{
  "num_hidden_layers": 10,
  "hidden_size": 128,
  "num_attention_heads": 2,
  "num_key_value_heads": 2,
  "head_dim": 64,
  "intermediate_size": 512,
  "vocab_size": 2048,
  "hidden_act": "gelu",
  "norm": "layernorm",
  "norm_place": "pre",
  "norm_eps": 1e-05,
  "positions": "alibi",
  "qk_norm": false,
  "attn_scale": 0.125,
  "bias": "all",
  "tie_word_embeddings": true,
  "parallel_block": false,
  "init": "normal",
  "init_std_qkv": 0.0421,
  "init_std_o": 0.0523,
  "init_std_up": 0.0603,
  "init_std_down": 0.0603,
  "optimizer": "soap_variant",
  "learning_rate": 0.00644,
  "weight_decay": 0.0,
  "lr_head": 0.0102,
  "max_grad_norm": 0.5,
  "warmup_steps": 200,
  "schedule": "wsd",
  "decay_fraction": 1.0,
  "decay_shape": "linear",
  "final_lr_fraction": 0.0,
  "batch_tokens": [16384, 32768, 49152],
  "max_seq_len": 2048,
  "doc_mask": false,
  "train_tokens": 138500000,
  "max_steps": 4387,
  "dataset": "wikipedia_en"
}
Each number is 128 + 32 x the weight over its row's rms, rounded and kept within 0 to 255. Layers, rows and columns count from 0. The size above them is the row's rms in percent of the matrix's.

# layer 5 MLP down, 128x512, rms 0.0603, rows 0-53, columns 128-255
size [ 97  96  97 100  94  93 115  94 103 101 103 102 116  96  92  95 105  93 100 100  94  92 104 104 102 103  95 104  98  94 104 101 102  97 106  96  99  94  97  96 104  90  98  98  96 111  99 102  97 102 102  98 105 106]
[[139 152 131  95 111 124 121 165 153 150  75 144 145 144  91  71 117 130 194 116  62 181 113  85 133  99  99 146 119 112 103 120 121 189 128  52 167 117 125 130 171 155 100 163 109 106 205  92 165  70 117 195 148 123 126  88 106 195 132 129 115 115  98 112 171 121 128  68 151 135 152 101 120  82 127 169 106  98 199 116 140 138 132 159 129  85 124 128 123 184 128 128 113 113 176 160 138 130 103 162 142 150  74 140 143 128 152 115 118 101  70 161 131 143 103 155 138 139 154 103 119 114  82  86 136 141  98 145]
 [100  84 170  97 106  94 132 112 140 142 113 109 127 130  92  61 195 120 100 152 137 121 136 140  97 103 148 159 162 102 108 140 148 108 116 107 118  84 101 150 101 143 154 168 142 123 131 132  80 182 112 127 149 112  73  62 187 129 155 128 103 146 113 132 111 179 163 111 125 133 130 114 181 136  83 135 102 148 181 138 179 153 140  84 138 145  94 113 136 128 144 120  92 108  85 132 141 198 147 124 205  87 167 134 155 163  87 136 101 117 116 127 184 129  92 128  92  72  91  53 101 152 141 146  84 158  86 120]
 [ 93 177 136 150 144 160 105  96 142  94  93 145 156 164  86 154 101 144 157 153 114 135 115 173 137  95  82 100  69 142  55 153 169 102 126  89  74 169 148  60 152 103 153  54 121  80  26 135 165 116 139 132  88  98 107 167  58 133 101 176 120 107 111 153 184 127 126 115 155 117 145 149 171 113 130 142 145  27 143 118 114 103  93 129 151  52 108 115 122 139 106 166 125 110  95  91 137  79 101 125 104 137 123  96 129  82 163 122 143 142 107 125 181 128 103 119 198 125 143 136 140 157 114 107 139 160 121  98]
 [ 96 131 150 104 156 138  36 116  92  82 152 124 153 171 159 148  95 101 130 135 162 169  90 141 116 126 148  82  79 115 172 187 135 133 126 104 114 120  94 130 172 115  81 141 163 138 133 143 107 133 166 159 135 141 116 171 121 131  68 149 141 145 111 202 140 127 105 153 189 146 105 182 143 149 157 144 145  66 151  78 146 123 138 103 127 180 117 107 168 221 151 117 169 116 167 170 136  22  96  86 148 119 115 105 162 125 106 175 160 100 121 154 115 131 123 115 166 111 181  85 167 166 108  84 127 107 105 114]
 [111 151  63 121 145 101  96 200 214  96 132 201 159 201 149 128 102 113 132 145 129 166 119 173  81 110 105  63  73 117 156 143 147 185 125  73 157 102 125 146 166 150 159 104 164  44 125 153 183  95 122  92 103  81  80 150  87 177 147  91 152 158 112  93 183 138 103 138 155 134 139 116 115 121 146 139  99  92 129 154 141 113 116 104  68  97 186 126  68 118 141 156 107 171 185 119 113 126 100 121 132 105 104 129 100 172  92  89 153 145 155 101  99 118 101 116 128 146 106 119 181 141 105 158 161 113 108 180]
 [130 147 127 116 168 139 134  85 119 113 147  94 131 164 169 183 144 146 129  76  94 183  82 167 100 134 101 134 134 141 113  93 155 129 188  93  83 155 154 122 133 139 138 148  93 171 186 101 127 182  89 169 115 135 136 106 120 113 113 157  80 146 117 140 101  72 137 159 125 120  98 174 147 144  65 136 176 154  94  70 126 120  99 168 143 131 153  93 135 139 117  91  91 216 132  83 109 120 129 100  50 163 124 153 185 137 105 138 179 111   0 128 116 135  56 127 138 111 118 121 156  96 131 120 155 169 166 170]
 [137 127  77  89 165 171 145 145 125 149 134 129 152 103 161 137 128  81 209 164 116 128 142 149 131 147 132  93  43 125 115 105 140 129 140  98 139 148  73 210 132  85 164 150 169 141  87 163 113 133 193 100 142  71  51 100 120 154  94 131 159 145 127  41 109 115 167 128 184  98  89 133 139 122 123  90 119 153 150 128 117 114 102 111 103 109 142 120 182 172 128 172 105 109  94  98 112 116 143 189 160  95 159  39 159  98 108 144 122  82 137 137 103  87 128 123 145 182 156 218 150 146 126  64 122 124 133  92]
 [119  94 120 185 119  86 121 155 160 155 141 145  74 140 126 118 113 117 108 154 181 100 120 171 124 120 128  92 140 104  91  58  84 149 132 149 190 136  98 189 153 147  96 157 111 111  59 131 104 112 141 125 143 175 106  85 132 128 174 106  67  99 136 126  87  91 114 154 109 141 164 100 112 132  85  72 123 116 170 138  97 118 121 111 139 121 131 125 132 108  83 118  97 159 137 122 117 182 109 132 128 132  80 159 114 109 111 117 124 104 135 134  53 132 121 102 118 184  93 151 172 137 188 122 122 180 111 133]
 [140 147 186  88 170 124  95 107  88 108 103 106 134 112 142 106 133 124 126 131  74  97  93 102 135 161 179 131 112 137 130 143 139 174 151 139 119 132  90  93 135 118  88  90 109 143 170 127 186 123 111 109 155 128 113 150 100 122  92 156 109 100 171 131 125 115  81 103 124 165 111 116 155 106 112  93 168  38  91 162 161 166 118 119  57 155  74 161  75 119 143 146 172 149 126 114 136 144 199  65  66 128 107 163 147 143 132 121 138  90 113 177 177 116 114 137 170 190 115 134 168 136 151  74 104 105 115 207]
 [111 124 110 141 143  94 154 126 132 129 112 156 173 132 115 125 206  83 162 140 112 157 120 112  91 136 134 136 144 115  85 137 127 125 151 105 114 114 157  68 110 155 106 141 107 157 213 110 112 173  79 156  89 142 149 130 146 111  96 137 128  78 107 109 122 131 170 152 123  85 114 121  82 109 107 175 106 172 172  93 159 139  83 118 164 139 116  85 117  98 102 138  89 162 163 132 160 145  99 140 137 130 149  94 136 114 136  93 106 126 151 106 103 165 199 142 110 147 137 164  96 132 122 118  66  80  77 190]
 [105  94 138 132 158 130 118 133 120  95 105 169 225 140  86 137 129 119 198 147 181 163 143 142  83 119 114 103  99  80 177 129 114 119 116  95 147 136  87 105 114 132  70 140  65 129 185 146 159 130 163 147  91 101 171 160 121 156 192 175 121 136 154 140 133 151 186 182 109 136 134 145  93 133 172 137 121 107 108 176 150 112  84 153 114 115 179 107 130  81 153 158  67  95 190 154 105 136 120 153  91 136 115 181 108 183 135 118 122 178 107  85 150 131 197  86 129 132 104 211 127 124 144  97 126 175 128 102]
 [101 127 138  74 125 106 120 123 106 107 131 160 125 101 114 135 110  91 124 183 111  94 134 121 104 109  83 142 123 125 119 110 114 111 154 234 160 127 136 122  94 109 142 129 112 139 114 145 146 142 116 154 102 114 135  99 143 121 138 193  88 150  71 106 185  61 158 123 168 139 162 118 132  91 116 145 100 128 149 107  57 114 136 125 122 147 172 114 113 139  91 128 134 137 102 126  94 125 102 118 156 167  73 214 110  84 135 119  95 175  98 125 120 149 162 161 170  88 110 195 144 200 107  86 135 162 131 138]
 [134 137 204 131 132 117 168 138 114 102 106 152  70 145 121 174 126 117  86 175 163 132  93 115 125 157  92 152 156 129 147  73 175 192 116 122  69 121 129 146  89 124 105 105 121 162 159 126 136 111  83 165 143 130 129  63  97 133 118  88  64 117 127  92 129 103  76 167 144 134 140  45 127 131 158  94 123 153 105 149 113 144  76 131 117 113 118 152 117  69 133 155 148 140 157 133 139 147 107  56 173 152 234 164 134 104 151 108 130 205 151 153 133  90 134 128 101 133 136 177 161 169 112  94 143 142 147 159]
 [152 124  65 121 133 191  79 124 153 136 146 165 121  75  74 106 204 145 100 105 127  83 126 129 138 100 145  44 126 116  78 169 124  43  97 111 164 108 121 177 137 112 105  85 141 120 130 106 131 142  84 149 145 135 121 114 195  77 128 187 188  68 153  77 124 144 155  69 161 154 154 112 134  86  90 161 164 152 155 136 179 129  78 154 131 148 138 123 156 100 109 101 136  91 114 147 165  97 122 155  89 130 151 152 110 113 146  72 127  80 166 170 184 140 197 129 106 123 111 115 116 111 113 114 165 135 120 159]
 [154  89 126  82 140 161 124 100 122 128 144  73 138 165 141 168 123 123 173 137  98  81 131 137 142 110 141 168 155 159 116 168  58 114 140 177 146  78 189 107 148 149 154 167  91 134  60 189 105  58 124 122 134 125 147  68 151 133 143 111 101 170 110 136 121 103 165  97 147 135  84  88 152 146 135 123 149 152 118 140 146 143  93 152 123 107 130 118 141 157 136 119 160 103  94 154 163 110 174 126  68  93 172 155 147 149 122 132  90 106 105 168 145  82 124 155 118 161 146 114  83 148  88  89 169 154 146 146]
 [121 161 146 145 138 146 111  82 173  74 144  82 205 104 109  63 123 141 210 150 133 151  91 177 139 110 111 135  82  92 123 138 136 131 158 119 154 157 107  98 173  65 127 171 142 123 134 109 107  68 117 175 115 179  74  86 139 141 153 108 159 153 144 105 142 178 191  91 138 110 126 154 126  66 179  92 134  52 196 130 163  74 119  95 161 139 141 155  74 176 166 133 155 125 144 119 124 106 100 151 168 161 113 139 141 104 147 171 120 153 140 145 153 190 109 132 187 184 180 149 165 104 174 166 167 193  72  93]
 [137 101 118 183 105 108 125  80 131 182 133 105 148 123  65 131 153 119 164 139 128  74  84 156  97 137 140 204 191 126 160 107  71 132 127 149 116 112  92 148 118 186  98 134 128 135  88  49 131 163 151 118 121  89 128 163 139 108 105 102 122 137 165  85 141 147 133 139 113 111 241 126 148 101 130  87 168  68 110 128 133 102 100 116 107  98  87 132 156 178 133 133 129 107 121 119 121  77 138 139  74 102 183 161  99 167 163 102 138 118 135 124 140  62  74 150 123  84 100 116 112  19  86 145 117  70  77 127]
 [106 142  99 124 115  98 144 148 217 110  85 102  53 152 111 145 128 140 119 197  67 151 132 168  76 113 103  87  88 134 164 123 178  97  85  86  79  89 176  80 125  98 107 153 105 125  99  92  98 175  83 141 137 119 147 147 130  76 152 107 163 156 150  47 126 179 125 109  61 126 158 155 112 197 181 143  98 182 134 117 148  73 135 114 165  85 111 151 161 157 129 180 100 177 127  98 135 163 147 137 107 125 138 147 149 124 121  56  83 129  67 122  72  77  88 129 130 177 149 120 143 155 119 138 138 129 165 130]
 [110 151 165 125 184 170 172 206 167 117 130 120 114 121 112 158 158  99 171 154 118 114 102 181  89 139  87 150  81 165 132 142  78 129 203 100 129  93 119 109  73  78 169 142 137 154 119  63 181 144 183 142 162 179 114 137  85 144 114 146 139 185 100 170 163 110 114 156 152 118  88 103 106 124 123 127 150 109  96  93 200 159 177 112  61 153 126 108 106 136 150 144  91 148 115 106  94 116 107 121  84 152 117 124 192 124 120  51 139 154 165 146 186  70 166 146 122  97 138 157 177 146 104 125 124 118 100 118]
 [124 122 137  79 200 123  54 201  96  80 135  88 132 129 113 178 112 147 145  82 134 111 113 109 135 163 167  86 115 152 141 138 108 109 136 130 141 121 133 133  88 121 118 126  71 132 120  99 126 128  82  97 126 104 108  78 127 105 130 128 149 151 109  85  67 143 125 109 145 100  96  66 105 111  78 174 134 167 129 195 137 117 104  78 155 102 123 148 129  98 119 135 122  88 104 153 120 142 112 131 113  93  90 141  92 107 158  89 130 138 141 196 168 100 190 115 192  72 126  58 105 132 105 132 126 119  82 125]
 [127 143 116 117 151 105  95 159  72  75 169  99 144 150 165  96 114 104 116 156 166 108 101  62 109 131 167  71  80 137 173 125 107 175  97 184  64 129  81 116 103 125 131 181 154 181 121  65 125 153  53 164 140  90 125 114 157 107 214 184  53 114 127 134 106 110 103 134  87 144 161 110 109 164  48 122 177 111 168 155 161 146 156 122 114  65 119 145 135  78 120 108 122 160 134  92 154  85 151 140 207 184 148 108 137 121  99 113 144 158 110 185 156  95 144 186 120 110 156  19 122 183 112 156 102 128 115 110]
 [124 125 141 176 107 102 193 100 196 169 107 130 117 165 151 103  58 163  98 169 102  90 161  98 121 132 130 141 139 142  97 161 159 139 130 103 108 174 132 100 117 119 178 111 116 144  92 157 105 157 103  91 123 160 106 100 109  91 159 181 147 138  99 111  77 130 147 148 131 155 117 169 115 193 170 133  70 124  85 127 138 124  99 164 106  67 131 148 156  90 115 150 168 102 129 109 166 186 133  92 175 105 101 125 107 139 130 170  86 214 176 122 142  80 174 103 158  91 123 190 168 168 119 124 110 135 116 184]
 [136 113 110  91 153 156 129 154 100 112 138 114 165 102  99 176  81 156 114 100 167 166  83 156 114 145 126 135 143 152 155 127 139 131 113  96 120 139  51 138 146 139 187 103 169 115  22 130 111  38 118 128 159  76 178 181 110  97 147  64 131 153 125  99 118 161 127 155 149 118  88  87 125 103 107 103  82 124 172  61 114 136  95  78 120 138 137 135 120 150 209 104 127 186 133 177  87 147 103 129 104 151 154  61 152 129 146 138 108 164 148 140 116  75  93 118 145  86 188 118 157   7 113 137 158 130  96 181]
 [ 92  93 143 181 115 115  92 155 146  99  90 134 105 157 157 106 104 115  63 111 101 183 134 122 121 194 146 161 111 117 123 169 173 171 129 147 118 166 157 101 131 188 118 110 152 103 150 103 159 108 127  64  61 126 112  79 127 122 175 138 137 105 111 133 141  82  94 121 112 114 175 128 124 112 155 121 103 122  74 129 127 128 168 112 148 116 109 139  83  90 105 119  85 106 119  87 141 155 115 153 107 198 143 116 131 102  94  81  95 165 114 136 113  87 130 150 102  75 124 140 116 150 166  91 102 113 120 195]
 [147 132 175 105 122 101  83  48 133 120 166 123  78 182 138 158  91 112 154  86 152 188 126  97 112 105 108 143 133 113 121  99 103 129 161  73  84 117  92  86 121 155 153 171 125  90 160 132 109 125 129 135 142 107 173 164  35  90 139 140  69 157 118  59 159 152 181 168 163 172 132 107 124 160 130 105  98  63 139 140 101 171 138 142 121 132 138 169 104 129 161  87 181 112 131 128 160  97 171  67 133 128  40 148 159 171 126 117 121 150  62 180 115 168  75 143 134  65 127 157 152 102  98 158 145  77 140 126]
 [124 131 113 132 145 123 135 114 137 128 142 153 107  94 140 137 121 142 155 136 146 117 103 122  89 137 117 178 123 140  78  82 183 121 120  98 138 155 112 121 128 102 116 134 172 111 176 113 125 173 151 114 137 134 121 125  82 136 147 122  68 108 111 125 117 155 129  95 132 113 169 121 164 146  83 106 168 154 137 152 125 119  88 121  95 174 110 112  95 111 116 133 147 153 118  86  99 116 106 114 190 183 187  66 143  97  86 166 150 136 111 161 112 176 153 192 160 237 158 106 112  72 100 183 128 152 119 202]
 [ 78 167 129 171 121 176 110  88 136 102 118 135 138 130 136 141 137  78 124  98 133 122 194 187 118 105 119  91  95 155 116 121 179 125 138 135 150 184 240 193 138 118 103 158  80  71 211 118 205 108 125 110 131  31 139 168  98 127 227 150 121 157  99 150 162 115 149  98 107 156  74 141 165 135 156  98 133 113 130 100 148 128  88 153 122 161 155 149 103 149 162 133  89 127  55 143  94 105 133 124 103 162  90 145 136 148 116 104 143  60  98 142 148 169 138 154 146 122 145 103 199 137 165  99 116  74 102 111]
 [120 171 134  39 158 132 154 109 112 134 159 171 157 153 145 132 132 160 128  93 190 141  75 117  81  98 122 108  70 132 161 101 128 139 159  65 129 151 147 163 140 146 140 120 103 128 127 140 123 111  93 161 114 155 168 116 127 174 143 138 122 110 103 156 155 122 140 113 192 147 202 183 171 140 147  92 152 144 132 101 192  92  98 121  80 159 192 128 146 131 153 186 108 139 155 116  82 101  98  88 174 152 153  98 155 102 110 174 148  61 144 141 167 173  48 136 152 114 130 138 105 109 114 167 155 189 115 113]
 [140 139 100 116  77 143 139 127 128  87 126 166 149 137 172 145 133 127 108 148 138 106 116  77 163 139 120  89 166 165 126 133 100 206 167  78 153 120  66 114 148 172 110 189  75 123 122 140 108 151 111 132 101 117 129 155  70 159 122 163  92 145 148  39  94 179  68 150 128 136  90 116 116  97 166  80 116 149 151  77 116 144  68 157 151 158 119 131 121 131 111  84 160  96  81 150 136 129 115 154 114 110 100 137 116 146 177  78  63 124 114 165 121  87 133  84  66  46 151 170 155 155 139 132 105  80 134 132]
 [173 108  99 125 119 150  86 115 152 175  92 130 115 100 112 145 172 133 134  43 127 137 147  97 170 121 172 176 121 142  99  93 171 115 160 112  98 107  70 106 158  65 153 141 146 120 135 138 152 138 149  79 148 190 122 209  70 177 149 166  93 124 147 134  60 142  82 115 130 142 151 159 111 122  92 160 153 155 139 139 169  82 111 182 150  82 148 127 137 147 125 139 119 144 136 102 142 128  92 183 192 167 122 134 118 125 131  86  85 162 126 101 138 127  73 142  99 140 127 160  50 127 133 130 150 183 141 120]
 [ 97  75 127 176 106 116 161  76 138 138  76  64 192 131 112  96  98  77 134 125  99  89 144  97 131 129 136 167 123  92 115 120 103  67 105 139  77 117  92  68 173 104 142 108  68 148  93 167 115  61 153 140 139 133  53 134 126 154 152 106 165 142 106 110  91 111 102 120 127 165 193  75 146  11 121 147 150 124 142 135  68  85  90 111 116 155  81 112 118 162 101 161 124 142  91 123 102 167 136 130  77 105 112 113  87 162 164  76 107  75  57 120  93 113 181  92 115 210 133 137  92 100 114 108 121 107 115 151]
 [110 180 134 141 106 124 103 104 177  62 111 163 149 119 135 128 121 127 181 175 160 105 132 150 117  32  76 115 102  95 153 189 171 115 190 135 216 133 135 143  98 149 118  82 152  94 152 135 143  90 148 172 121  96  98 150 122 130  92 126 133  80 122 174 124 154 122 136 145 125 126 131 138  92 102 149 142  83 189 146 147 100 162  91 152 154  79  84  91 122 156 183 123 117 150  99  87 108  90 131 138 134 116 161 149 139 132 141 122  68 187 112 101 126 116  53 173 165 163  91 122  97 205 101 153 104 103 135]
 [152 152 167 106 136 141  94 142 135 105 156 139 123 133 111 195 128 131 162 139 175 120 163 124 129 157 141 116 128 120 112 169 154 122 122 190 114 143  96 117 109 120 147 156 145 155 194  86  98 156 141 155 143 140 106 113 136 147 114 164 165 114 135 147 159 131 156  97 125 103 136 124 153 145 139 113 110 174  84  96 105 133 150 171 147 163 121 143 109 154 146 113 136 135 114  90 140  72 143  83  56 117 140 113 186  77 143 145 181 127 139 119 107 125 221 152 161 133 144 174 133  96 145  78  98 100 124 164]
 [133 114 168 173 114 106  33  89 124  87 144 102  13 122 148 103  94 125 152 126 128 169 122 111 121 164 115 136 142 120  91 128 133 142 151 146  56  64 143  83  93 159 109 178 170 152 151 108 114 166 164  84 131  48 118  99 129 158 170 135 179 104 156  65 104  85 109 154 133 121 155  94 139 105 140 138 105 120 188 116  42 167  78  60 104 178 123 121 187 140 167 115 115 121 134 185 142 123 132 105  82  98 168 186 138 148 175 121 126 136 180 123 152  82 129  88 126 105 156 124  86 143  64 100 108 155 166 132]
 [ 91 126 125 143 151 138 159 149 113 140 103 137  83  92  60 147 153 154 118  29 123 172 110 116  99 127 117 141  76 135  88 101 127  89 115 105 135 146 160 175 130 100 166  90 116 116 137  99 180  90 196 144 119 126 116 178 102  80 120 115 172 125 130 146  58 128 114 179 164 118 164 118 132 161 151 116 120 177 138  81 120 110 161 152 145 134 104 130  77 130 137  87 141 120  85 104 133 162 110  90 103 146 119 138 168 133 125 176 183 162  91 123 118 177  94  95 166 110  93 100 164 170 199 150 126 107 128 159]
 [138 137 144  94 125 159 118  75 140  70 154 112  83 144 132 121 140 126 134 136 104 131 152 149 141 119 152 127  89 128 151 133 138 104 164 135 156 161 132 194 110 100 102 173 135  99 126 185 124 172 132  66 150 163 119 130  85  82 112 125 167 110 161 101 107 111 132 159 162 105 161 167 141 149 171  88 109 152   9 118 118  91  98 185 105 151 148 129 100 126 176 113 162 113  97 169  91  58 118 100 127 139 105 144 161 119 157  98 104 134 105 145 100 143 117 171 104  90  92 140 149 177 133 132  78 173 123 124]
 [134 118 104  99 120 135 157 132  81  86 119  76 142 166 109 169 189 146  69 168 117  72 102 149  92 151 110 179 151 134  82 132  82 105  93 185 158 165 164  60 138  92 118 190 136 129 170  87 122 156 164  96 175 128 132 160  80  93 130 148 136 140 125 175 161 140 121 171 105 157  87  90 151 124 145  77 137 170 201 165 159 152 116 109 187 171 184 116 110 110 147 129  99 139 173 124 122  85 117 140 190 119 189 113  90 116 107 155 136  44 118  59  96 144 130 138 105  77  60 154 119 124 126 132 117 150 172 136]
 [142 124 151 101 160 128 125 177 139 137 111 158 113 106 157 147 147  93 145  65 158 145  82 131  96 115 146  70  45 138  95 165  98  74 147 106 138 110  93 142 182 173 130 158 132 122  93 154 174 124 166 144 117 101 129 103 134 185 170 120 136 152 134 105  79 122  76 143 123 167 134 135  77 142  92 165 120 177 146 115 103 124 126  95 159 124 115 148  59 106 132 161 138 108 134 155  82 138 127  93  94 143 106 166  97 109  99 158 108 144 121  88 149 125 128 120 134 115 127 104  46 148 142 166 116 122 171  67]
 [125 163 124  92 156 110 105 166  98 133 124 135 105 174 100 160 126 145 126 168 156 175 155 141 155 124  91 122 141 146 130 125 160 149 115  68  89  96 174 162 140 116 169  35  99 168 149 127 102 152  88 103 153 125 113 115 126  96  73  82  79 158 186 117 119 172 168  86 106 118 120  77  93 144 159  82  78  80 127 143 133 146 128 160 119  80 123 157 110 165 166 132 160 113  91 141 119 135 186 115 187 140 151 134 159 130 143  69 142  71  88 149 155 173 103 130 121  83 164 117 150 127 180 138 121  80 122 184]
 [140  68 145 112  76  92 183 157 114 136 124 144 146 109 121 136 162 105 152 145 150 156 144 125 142 109  82 160 155  94 131 107 149 153  53 132 116 160  87 174  93 137 141 189 139 114 134 149 159 101 114 161 100 109 149 140  75 102 164  95 106 124 148  56 125 104 143 166 132 125 107  85 141  74  97 134  66 219 118 136  95 146  91 117  98 188 111 121 120 164 101 112 142 132  73  97 132 139 160  93  97 127 142  91  98 113 121 133 121 174 150 137 104  75 130 110 131 135 100 127 105 132 125  86 179 115 122 135]
 [100 118 105 137 117 146 108 135 119  58 118 132 122 147 131 148 161  95 151 140 193 150 129 133 118 167 127  94 129 100 170 152  81 114 168 143 111  88 102 145 165 115 106 119 130 124 150 146 146  36 146 123 115 114 135  69 144 188 164  68  73 117 108  85  93 139  50 117 131 118 136  80 160 109 119 106 131 134  99 197 165 132  86 105 165  86 149 123 136 114 115 105  93  63 128 120 167 112  87 110 143 139 239  76 131 103 173 149 150 183 187 148 100 139 136 188 116 123 137 107  89  99  69 102 155  84 135 107]
 [101  93 155 116 132 111 147  97  83 112 160 136 128 181 115 136 149 132 191  95 182 148 150 153 113  75 129 161 183  94 139 165  98 108  78 137 112 109  73  99 126 159 106 212 116 153 190 181 143 120  99 115  91 102 125  84 138  74 142 150 127 151 124 110 100 122 143  94 121 165 129 130 170 105  63 143 163 155  94 114 115 121  85 125  96 176  91 126 113 106 102 114 121 118  90 159 128 123 125  92  91  98 131  81 132 149 103 138  99 187 180 122 165 111 113 126 109 149 139 123 145 187  87  72 100 175  92 170]
 [107 162 101 114 137 151  66 103 153 145 103 122 145 125 114 169 114 113 124 167 112  97 142 121 168 119 135 121 172 148 106 168 110 100 128 168 115 205 177 110  96 140 125 115 111 124 170 169 148  90 146  97 141 176 114  59 134 109 167 100 143 120 104  96 181 128 124 138  36 152 166 176 109 137 126 140 162 105 103 155  51 121 137 172 168 141 109 116  92 109 119  73 159  96 105 138 115  67 177 160 135 124 122 113  95 132 133 191 143  56 111 131 132 148 151 162 129 133 111 128 120  73 176 113  57 107 114 192]
 [137 165 139 168 115 116 133 187  78  88  69 130  95 131 138  97 143  73 129 127 117 114 116 164 180 145 135 135 157 133  88  59 115 110 121 169 100 139 164 121 150  85 148 109  31 110 111 131 163  97 144  64 136 142 144 129  56 171 128 138 205 145  68 109 148 147 141 160 146 167 144 165 147 138 101  90 121 118 145  98 141 193  48 135 154  92  88 124 153 141 125 134 137 144 127 182 120 104 175 110  31  99 131  63 102 157 127 114  96 121  87  78 143 181 160 208 125 101 101 167 110 185 104 113 127 134 136 134]
 [127 173 129  58 176 184 136 144 116 155 105 148 172  18 175 177 189 145  91 137 127 124  40 105 115 230 113 141  95 138  93  87  73 149 159 125 193 176 190  87  92 128 166 149 113 149 186  93  42 199 127 174 106  99 111 183 181 242 135  87 112 155 173  88  89 179 176  95 127  75 140 149 132 131 149 127 151 137 116 150 115 104  93 125  63 174  84  95 161 134 181 149 111 121  95 122 109 133  79 119 172 136 122  72 142  98 196 116 113 169 123 147 142 149 160  91 120 161 147 139 162 163 140 149 150 126 130 150]
 [169 138  93 120 110 107 112  99 121 135  66  90 167 126 145  94 109 150 152  64 107 132 117 128 140 107 151 149  96 109 103 172 201 137  73  93 188  86 123  48 124  96 144 135 176 125 176 115 141 159 128 184 142 146 173 112 101 217 125 144 112 100 154 166 120 116 103 135 182 175 144 101  89  99 174 130 107  76 152  89 175 150 158 145  95 179  88 158  77 138  76 161 185  86 142 184 136 185 192 143 210 103  80 108  98 112 143  84  69 157 112 143 146 111 137  96  89 172 104  57 154 153  84 113 191 151  82  83]
 [133 102 138  74 126  91 153 146 133 134 104 111 118 100 105 138 202 104  75 165  54 118 120 107 104 118  92 128  92 139 121  89 119  95 155 156 206 169 100 185  82  79 141 159  82 138 125 111 161 114 152 156 129 172 143 151  55  87  72 154 133 101 126 138  39 136 157 117 173 112 128 131 131 113 118 119 167 125 104 147 153 177 129 169 237 191 126 127 128 133 117 123 126  73 147  87 114 127 122 105  83 136 185 124 151 195 149  93 132 131  64 116 105 118 149 129 128 139 107 142 140 127  90 191 140 138 148 154]
 [ 98 143 118 130 116 119 156  79 169  94 110 138 148 177 107 104 108 150 129 145  71 141 116 113 111 175 140 136 133 119 158 109 110 204 210 148  64 162 163 155 186 168 116  91 144 141 178 105 131 123 155 194  85  96 119 108 156 176 109  88 103 177 121  92 119  92 177 125 130  99 147 107 159 159 173 169 128  78  71 121 158 128 105  90 129 121 178 126 111  91 146 143 119 166 155 129 108 187 120 119  95 147 149 193 110 131 148 108 129 132 154  74 132 170 118 137 138 113 162 205  74  89 161 171  97 156 172 168]
 [127 160 108 166 149 124 114  61 121 115 149  58 107 119 114 100 181 145 114 146 198  82 125 132 139 151 110 127 164 140 139 138  75 105  81 100 105 132 157 139 160 103 166 117 135 133  68 134  98 146  94 124 145  84 166 149 102 114 104 206 137 167 102 165 138 117 105 164 143 150  98 165 123 162 186 138 137  96 145 129 108 176 174 145  72 117 144 128 162  98 123 126 121 138  85 106  86  55 126 122 137 207  95 115  73 108 108 143 123 101 102 165 133 136 102 173 148 105  89  82 109 204 105 193 169 104 157 136]
 [100 171  65  78 167 133 134 108 131 161 188 135 128 104 133 116 118 143  55 166 129 153 139 155  86 106 154 134  90 157 135 119 112 125 104 156 118 154 146 119  97 126 144  66 136 155 123  94 119 110  70  95 133 115  90 143  75  96 139  92 126  94  71  83 121 145 115 141 188 139 149 103 117 173 119 118 105 119 187 173 143 101 123  94 118 163 146  98 133 127 174 137 103  96  83 125 142  88 113 123 141 115 123 106 157 104  69 111 107  57 121 141 109 135 103 106 117  61 100 116 105 229 103 124 148 134  74  72]
 [100  96  85 222 154 111 135  86 161 183 127  63 119 145  79  45 122  97 135  77 155 156 102 104 148 134 125 138 149 137 109  93 131 125 108 112  83 131  58 158 188 117 130 123 216 106  79 154 110 144 112 165 102 201  86 135 109 141 156  91 142 106 156 118  64  79 177 110 127 121 139 108 128 148 111 162 114 157 152 143 167 132 130 164 163 170 131 108 106 118 141 125 109  60 125 156 144 110 119 131 119 199  45 123 128 117 127 115 106 197 119 178 105 120 125 147 122 150 151  89  86 106 128 151  88 123 108  89]
 [150 171 186 118 204 143 122 139 123 111 123 163  85  95  59 114 138 114 105 141  95 184 164  43 124 103 108 127 149 178 129  68 142 132 181 193 142  96 160 164 179 119 155 199 127 125 161 161 119 122  77 149 120 115 121 150 181 147 145 115  67 147 170 153 109 151 139  77 151  97  54 133 116 122 127 134 145 159 152  68 105 121 107 167 175 148 103 186 133 147 105 170 123  92  91 100 141 126 159 171 154 130 202 129 172 140  81 117 109 126  96 142 151 143  68 125 130 129 149 176  83 196 133 125  67 138 152 141]
 [107 122 111 152 153 184 127  91 146  78 160  71 142 189 166 119  97 124 160  78 128 132 131 139 124 195  71 110 115 117 202  90 129 141 165 141 120  98 224 180 106 159 142  98 144  81 127  76 151 107 147 134 120 137  90 123 154 160 165 169 176 197 125  66 156 133 171 187  91 103  84  87 133 111 133 163  75 102  96  91 180 116 157 105 148 129  85 149 131 129 129 163 129 147 122 157 118 117 104 131 165 162 105 147 124 169  85 126 140 109  96 142  85 112 137 150 134 166 144 147 158 127 138 168 132 156 138 181]
 [122  76 112 123 130 104  99 160 175  98 110 103  59 194 120 118 116 119 132 177 126 138 146 129 168 107 152 100 103  49 148  92 189 121 151 126 130  99 138 172 151 115  97  74 183 102 131 146  81  98 114 136 103 135 135 103 130 135 178  99  89 166 146 147 150 166 133 132 165  95  93  86 139 131 189 117 140  92  77 157 114 123  72 155 149 137  86 130 124 161  92 134 144 126 164 133 127 144 128 164 111 174 139 182  97  90 160 129 137 122 129 100  77 128  89 125 155 163 120 174 126 146 141 177 157 118  97  58]]